From a checkpoint of a small transformer trained on Wikipedia.
Size: width 160, 5 heads of 32.
Architecture: learned positions, no biases in attention or MLP, tied embeddings, normalized queries and keys, capped logits.
Training: a variant of Adam for these matrices, 175M tokens, 5326 steps.
Each number is 128 + 32 x the weight over its row's rms, rounded and kept within 0 to 255. Layers, rows and columns count from 0. The size above them is the row's rms in percent of the matrix's.

# layer 6 MLP up, 640x160, rms 0.163, rows 464-473, columns 0-159
size [103  93 105 103 106 110  93 106  87  81]
[[118 111 105 160  64 128 133 128 158 211  82 110 175 120 111 157 142 101 141 138 112 198 178 146  94 100 129 135 166 150 172 151 146 168 111 175 148 151  72 136 161 124 107 186 147 156 138  97 119 157 147 161 143 170 103  79 139 137 131 117 142 123 123 170 101 182 120 143 101 142 162 114 131  58 101 137  82 127 137 137 136 160 121 135 120 118  52 150 135 152 158 102 132 151 127 156 142 119 114 103 168 125 110 109  92 127 149 174  34 175   9 111 128 145  77 113 132 108 142 118 154 124 125 140  99 104 127 122 148 147  89 176 182 104 137 127 103 165 184 150 146  37 111 115  93  60 143 162  83 118  88 116  94 106 139  93 101 121 111 100]
 [176 156  99 118 148 147 119 132  78 163 141 166  30 120 148 171  55 173 112 118 138 118 117  80 124 121 177 169 190 102  57 146 110 150 115 104 135 158 142 159 152 131 158 142 141  99 156 152 187 115 124 157  55 126  51  73 125 194 165  77 103 149 165 132  91 130 121 130  92 149 152 115 127 150 143 143 200  97 141  91 120 123 136  80  97 123  90 129 120 134 164 134 108  99 176  88 155 107 169 142 162 121 151 135 120  76 149  95 141 160 150 128 146 113  94 137 113 133  86 119 131 137 166 166 143 144 136 155 108 105 133  88 183 114 120 115 152 147 131  78 120 112  91 112 109 105 174 186 164 128  89  39 109 160  87 105 168 138  70 132]
 [107 157 139  80 121  71 163 109 128  88 135 139 132 123 109 158  62 147 115 126 147 189 141 172 117 145 141 144 209 120 113 166 116  81 100 133  84  97  90 144 121 113 101 144 129  94 194 104 120 149 114 140 110  78 158 110 119 145 149 103 128 116 168 169  86 123 159  77 201 153 108 160 167 127 126 106  57 149  98  48 134 122 119 177  90 130 134 172 141 175 189 115 168 155 155 100 175 144 134 114  94  87 142 120 121 134 147 146  98  79  51 135  98 164 163 141 100 143 124 104 141  64  93 222 132  93 128 223 115 111 157  94 135 111 162 126 152 115 145 110 122 167  73 164 120 116 120 146  85 111 111 100 128 143 112 138 147 144 130 166]
 [ 99 119 108 187 104 102 144 120 128 132 104 152 109 161 145 127 174 142 153 140 135 114 186 146 160 125 146  98 194 208 138 159 136 198 143 105 132 133  71  89 130 109 108 129  96 117 140 152 165 155 166 145  90 127 150 147 104 112  99 132 154 134 167 114 117 123 149 113 160 134 241 132 115  86  60 129 106 157  98  76 118 125 144 171 130 134 112 176 114 110 180 107 174 117  77 148 156 115 183 189 114 108 152  99  86 143 120 111 136 102  98 124  75 116 106 153 165 191  96  59  74 156  99 160 103 135 128 135  98 104 124 124  85  90 185 122 131 127 149  82 100 121 120 198 182 108  64 118 120  73  80  98 159 114 134 151  78 105 109 137]
 [141 119 100 194 128  78 136 137  90 125 117 105 118 137 127 147 166 144 128  94 110 124 181 134 111 148 124 138  93 146 108 144 117 163  97 167 123 126 162 138 151 106 138 120  64  79 120 133 164  80 102 162 127 106  99 223 198 157 109 120 139 148 180 169 116 171 131 106 151 158 194 128 145  47  91 144  90 142 190 116 178 134 105 121 144 186  95 162  16  82 141 154 187 108 118 122 128 176 106 114 126 114 123 130 115 167 152 139 112 117 120 106 126 107 130 128 129 135  97  59 177 128 129 104 100 178 127  78  72 140 111 185 184 118 132  96 105 130 167 155 130 113 116 166 111 119  79 105 140 138  56 140  82 132 136 148 140 151  64 138]
 [112 109 119  90 124 130 173 108 138 168 128 113 111  86 144  90  72 132 106  93 132  90 154 106  73 124 114 164 155 183  82 111  78 214 106 122 113 152 138 144 107  79 173 107 149 110 197 161 155 143 102 178  96 107 162 161 123  72  75 126 169  96 114 107 102 115 165 106 134 110 127 184 103 164  90 100 182  55 115 124 155 100  76 145 130 158 168  89 174 140 165 124 123  79 135 193  98 142 144 158  68 161 159 140 122  81 113 130 101 135 142  57 111 114 100 120  80 148 152  91 116 128 134 161 124 139 152 163 115  82 122 132 117 118 118 139 138  84 113 113  94 146  80  93 162 146  67 161 140 113 145 148 116 103 115 150  76 131  78 213]
 [182 136 116 141 140 140 157 157 117 163  88  69 138 115 122 126 143 110 119  94  98 109 170 128 121  50  95 118 142 113  74 126 111 151 143 204 109 141 126 133 204  57  59 152 138 142  85  88 126 102 107 125 146  91 134 147 137  99  63  76 177 153 151 142 130 156 121 122 135 176 150 128 100 131 156  82 137 144 116  94 165 143 187 123 131 187  76  88 103 178 122  99  97 156 123 123 143 130 141 187 110 108 133  90 126 136 123 168 126  80  69  67 115 150 123 193 141 102 137 100 179 116 150 125 151  89 113 100 155 111 177 151 192 120 139 109 136 164 173 111  51 111 153 150 153 169  61 157 178 120 119 124 117 140  82 117 174 166  99 131]
 [144 140 113 142  92 141 151  87  81 143 125 143 153 126 145 126 159 174 129  76  93 106 148 121  84 101  54 135 145  96 149  82 152  63 151 144 172  81 125 141 137 140 156 148  62 177 108 156 141 122 126 155 152 146 111 190 113  97 129  90 156 101 116 141  78 102 107  95  90 157 106 118 153 128  89 128 124  78 132  84 140 167 113  51  82 187 175 142  92 109 129 156 137 140 151 184 142 139 132 172 165 124  91 151 128 183 115  96 113 130 155 129 155 103 102 122 127 195  98 143 161 195 183 168 175 141 141 139 168  80 113 189 127 131  92  83  40 149 138  97 154 152 123 156 106 105 141  51 119 117 139 147  89  75 106 121 166 123 157 163]
 [132 173 141 183 150 144 180 107 107 129 110  42 106 116 130 119 107 179 133 126 127 195 108 103 131 119 148 151 118 109 115 100 102 127 151 105  77  76  86 186 147  74  81 110 146 120  94 115  86  80 178 185 147  83 149 139 175  82  77 146 125 150 151 152 112 177 177  73 134 190 134 139 139 154 166 179 141 148 138 108 128 180  60 133 168 159 138 127 118 128 139 127 149 167 102 107  97 128 129 166 133 103  96  92 107 106 129  90  84  72 157  85 134 196 154 182  93 118 129 118 130 155 135 128 156 134 130  93 177 143 162 102 142 138  97 130 122  73 146 124  96  67 159 154 123 160  36 162 110 105 108 113 105  89 116 129 133 151  66 145]
 [ 95  73  84 107  81 152  66 155 138 145 155 167  56 136 114 129 130 202 153 132 137 131 107 192 110 128 164 160 135 142 120 108 132 125 133 147 172 136  79  92 180 168 128 142 105 117 168 141 153 134 181 141 133 115  81 129  94 168 118 139  82 160 135 120  93 110  93 183  99 118 185 133  77 131 139 136 146 142  75  86 159 120 157 132  76 110 124 137 114 151 135 120 115 112 125  87 119 189 140 128 190  84 179  73  66 163 173  87 129 105 158 146 114  96 118 107 173 129 167 103 111 101 124 168 149 153  12 111 135 151 100 159 107  77 104 117 126 124 128 107  62 142  91 135 133 127 173 101 113 139  90  69 146 145 161 139 137  58 134 135]]
# layer 6 MLP down (transposed), 640x160, rms 0.15, rows 464-473, columns 0-159
size [ 98  88 111  95 107 116  76 103  92  74]
[[130 116 165  67 131 131 141  99 153 206 138 173 153 107 119 169  86 107 133 109  13 185 124 125 138 152 153 145 154 132 122 132 130 182  60 110 124 211  66 107  89  99  85  91 153 120 143 129 175 120 135 153 197  90 109 134 183 127 179  92 132 106 119  93  82  93 118 167 123 125  94 115 128 104 129 122 131 112 111 149 105 140  86 127 154 167 145 129  91 129 118 124 114 149 127 119 172 117 161 116 113 142 149 155 143 177  53 166 106 122 163 121 114 128 135 144  93 138 113 144 180 105 168 195  85 131 124  74 120 120  95 190 154 144 112 131 118 103 128 101 151  97 109 102  89 134 218 125  88 157 177 103 154 173  74 145  96 132 106 139]
 [110 128 124  84 100 105 148  98 158 141  88  70 157 180 171  96 130  94 140 132 102 119 157 144 122 109  99 106 124 102 144 109 124 153 146 123  89 114 115 153 110 100 102  98 106 145 136 107 126 112 124 150 189 154 125  81 212 164 137  97 128 132 151 174 102 118 133  93 184 144  96  96 120 133 113 122 121 115 104 136 152 134  83  85 137 142 197 110 143 147 113 106 138 243 170 142 105 111  43 131  63  87  88  61 128 185 145 108 156 103  88 147 177 103 168 143 187 128  93 134 145 105 151 128  90 129 203 186 136 155 119 148 126 102 157  76 118 137 123 163 140 165 145 122 150 110  84 126 144 156 192 187 144  69 114  77 140 123 164 165]
 [133 130 167 110 136 151 170 116 101 155 159 147 102 132 162 143  99 118 144  96 117  90  76 203 137 138 157 141 114 157 113 124 162  34 110  73 113  93 152 142 100 150 156 143 173 113  95 171 108 157 182 182 184 107 109 108 116 141 179 117 115 163 124 141 122  88  85 127 113 123 113  82 203 143 118 180  69  80 139 104 101 140 130 132 128 101 144 139 127  79 173 140 140  98 165 139 181  95 145 128 110 138 110 110 113 156  72 134  93 130 164 130  94  89 141 106 129 121  15 175 145 181 106 131 127  96 100 167 147 146  90  62 142 141 183 176  89 163 123 158 157 149  89 127 131  82 136 104 153  75 104 125  91 132 123  97 196 151 126 152]
 [133 214 113 135 109 108 100  99 127 116 227 167 130 118 113 192 132 111 141 129 100  97 102  95 181  90 151  99 127 181  68 124 130 112 140 145 176 137 163 133 128 140 204 114 119 115 133 145 138  32 158  91 109 105 125 129 127 124 119 157 124 161 118  94 125  45  69 159 141 127 126 114 131 167 112 124  98 137 148 174  82 149  58 134 127 113 176 116 150 169 107 125 165 149 121  73 169  96 149 153 136 181 113  93 101 124 184 172  73 141 146 219  69 145 103  99  71 162 123 182 118 119 156 131 157 119 154 179 148 128  80 128 152 133  87 109 114 129 142 163 143 122 108 126 169  93 132  98 136 124 140 100 100 152 146 105  86 123 151 129]
 [118 132 152 148  97 134 152 132  90 162 175  93 185 175  76  76 150  92 100 106 150  98 160 125 110  90 145  75 138  64 155 100  86  73  85 143 150 113 100 114 105 153 112 102 159 135 150 151 132 100 150 187 136 109 175 128  87 152 169  96  92 215 138 112 119 154 138 157 151 131 120 137 105 134 130 101 169 160 145 115 135 185 101 133 145 172  98  61  83 162 159 148  86 149 136 139  98 147 156  83 128 122 172 195 159 169  88 115 113 140  78 103  81  92  90 106 119  93 123 178 131 102 131 142  93 143 110 130 114 151 149 183 132 115 176 149 108 167 131 173 123 143 143 168 115 105  69 139  67 180 167 103 104 144 140 168 157  73  65  87]
 [112  59 159 136  92 121 106 145 136 112 141 118 187 135 130 138 130 145 140 136 148 150 101 165 180 100 145  92 130 115 168 140  84 147  96 180 135 175 103 147 149 123 145 185 112 109 153 142 155 109 159  83 135 173 150  92 129 166 126 105 153 160 156 130  76 102 103 131  91 199 128  97  80 168  99 210 131 137 174 156 128  67 119 119 116  91  74 144  81 130 113 100  73 125  73 139 149 152  47 138 106  94 142  81 134 132 142  91 163  84 101 182  92 106 156 111 187 153 126 171 176 119  74 182 113  65  84 101 128 129 157 132 142 112 144 136 143 132 178  84 134 103 156 137  90 187 120 169  90 108 123 115 120 144  80  91 127  86 190 147]
 [ 67 124  93  95  75 102  65 142 199 111 137 138  79 169 140 157 116 164 137 178 162 126 160 114 131 185 109 122 144 123  77 139 105 114 172  76 129 125 147  70 121 167 161 169 168 109 101 136 194 164 131 114  56 107 120 126 150 143 210 149  87 113 120 137 155 138 118 148 165 100 119 152 158 134 127 143 150 132  84 130 139 119 136 141 138 127 144 137 170 164 126  97 134  78  99 113 192  97 143  68 142  97 128  97  56 123 102  71 164 181 139 176 126 131 106 141  99  85 149 122  88 154 128  74 100  78 132 153 116 186  87  99 109 162 139 124 136 131  96 122 123 155 204  66 124 120 201 119 103 135 108 113 196 105 135 143 122 125 118 164]
 [113 153 118 125 103 116 116 126 144 118 119 108 170 174  91 125 125 112 119 130 181 137 132 139 119 135 132 140 129 138 133 137  78 180 152 142 113 168 156 138 148 120 201 126 129 127  88 128 166  55 167 175 102 107 121 115 156  78 192 127  86 122  89 113 140 133 121 113  57 179 133 110 192 171  98 105  98 102 117  88 169 139 151 106  73 101  83 133  43 134  95  96 150 103  78 134 199 149 150 136 133 125 212 161 136 154 121 117 124 136 100  26 121  93 103 186 146 119  99 152 125 125 107  86 146  98 155 169 139 147  99 151 149 100 162 194 138 210 108  99 112 109 115 138 168  79 196 133  80 121 147 160  99 129 153 128 100  99 131 121]
 [128  93 111 129 146 116 149 134 121  98 128 153  99 130  81 108 171 124 190 146 163 127 122 157 149  61 142 125 172 106 123 109 107  69 148 181 128 121 180 111  54 214 144 208 118  95 122 122 162 164 121 107 169 108 131 140 110 116 140 111  98 152 147 194 136 103 142 131 140 136 138 161 139 170  87 168 129  96 144 146 142 126  97  63 151 128 103 186 122 173 151 122 163 126 147  92 108 116 144 130  62 152  82 106 116 139 108 113 166 106  43 141 181 129 116 141  25 147 144 125 120 135 160 140 151  60 121 202 111 158 102 136 102 154 130 142 162 139 125 120  97 176  95  75  90 109 158  88 118 131 141 115 156  70 186 104  91  98 138 156]
 [106 120 110 171  99  90 148  78  96 159 123 115 147 168 202  98 132 104 118 124 177 194 132 166 114 151 112  84 118 113 118 145  58 121  91 146  88  75 126 148 135 107  81 119 126  99 144 144 189 133  76 136 113 168  99 143 190 107 158  82 109 101  94 124  76 118 145 119 129 218 114  90 126 141 113  81 160 129 133 181 115  92 155 108 172 197 115 152 134  65 110 139 143 149 201 155 105 155  94 165 152 112 121 120 111 178 121 194 137 118 114 205 187 147 149 143 141 111 123 114 117  97 129 129 106 108 188 183 108 106 128  88  95 138 155 139 138  92 144  91 178 114  98 138 109  86 138 169 127 144 136 152 177 103  54 115 130 134 163 117]]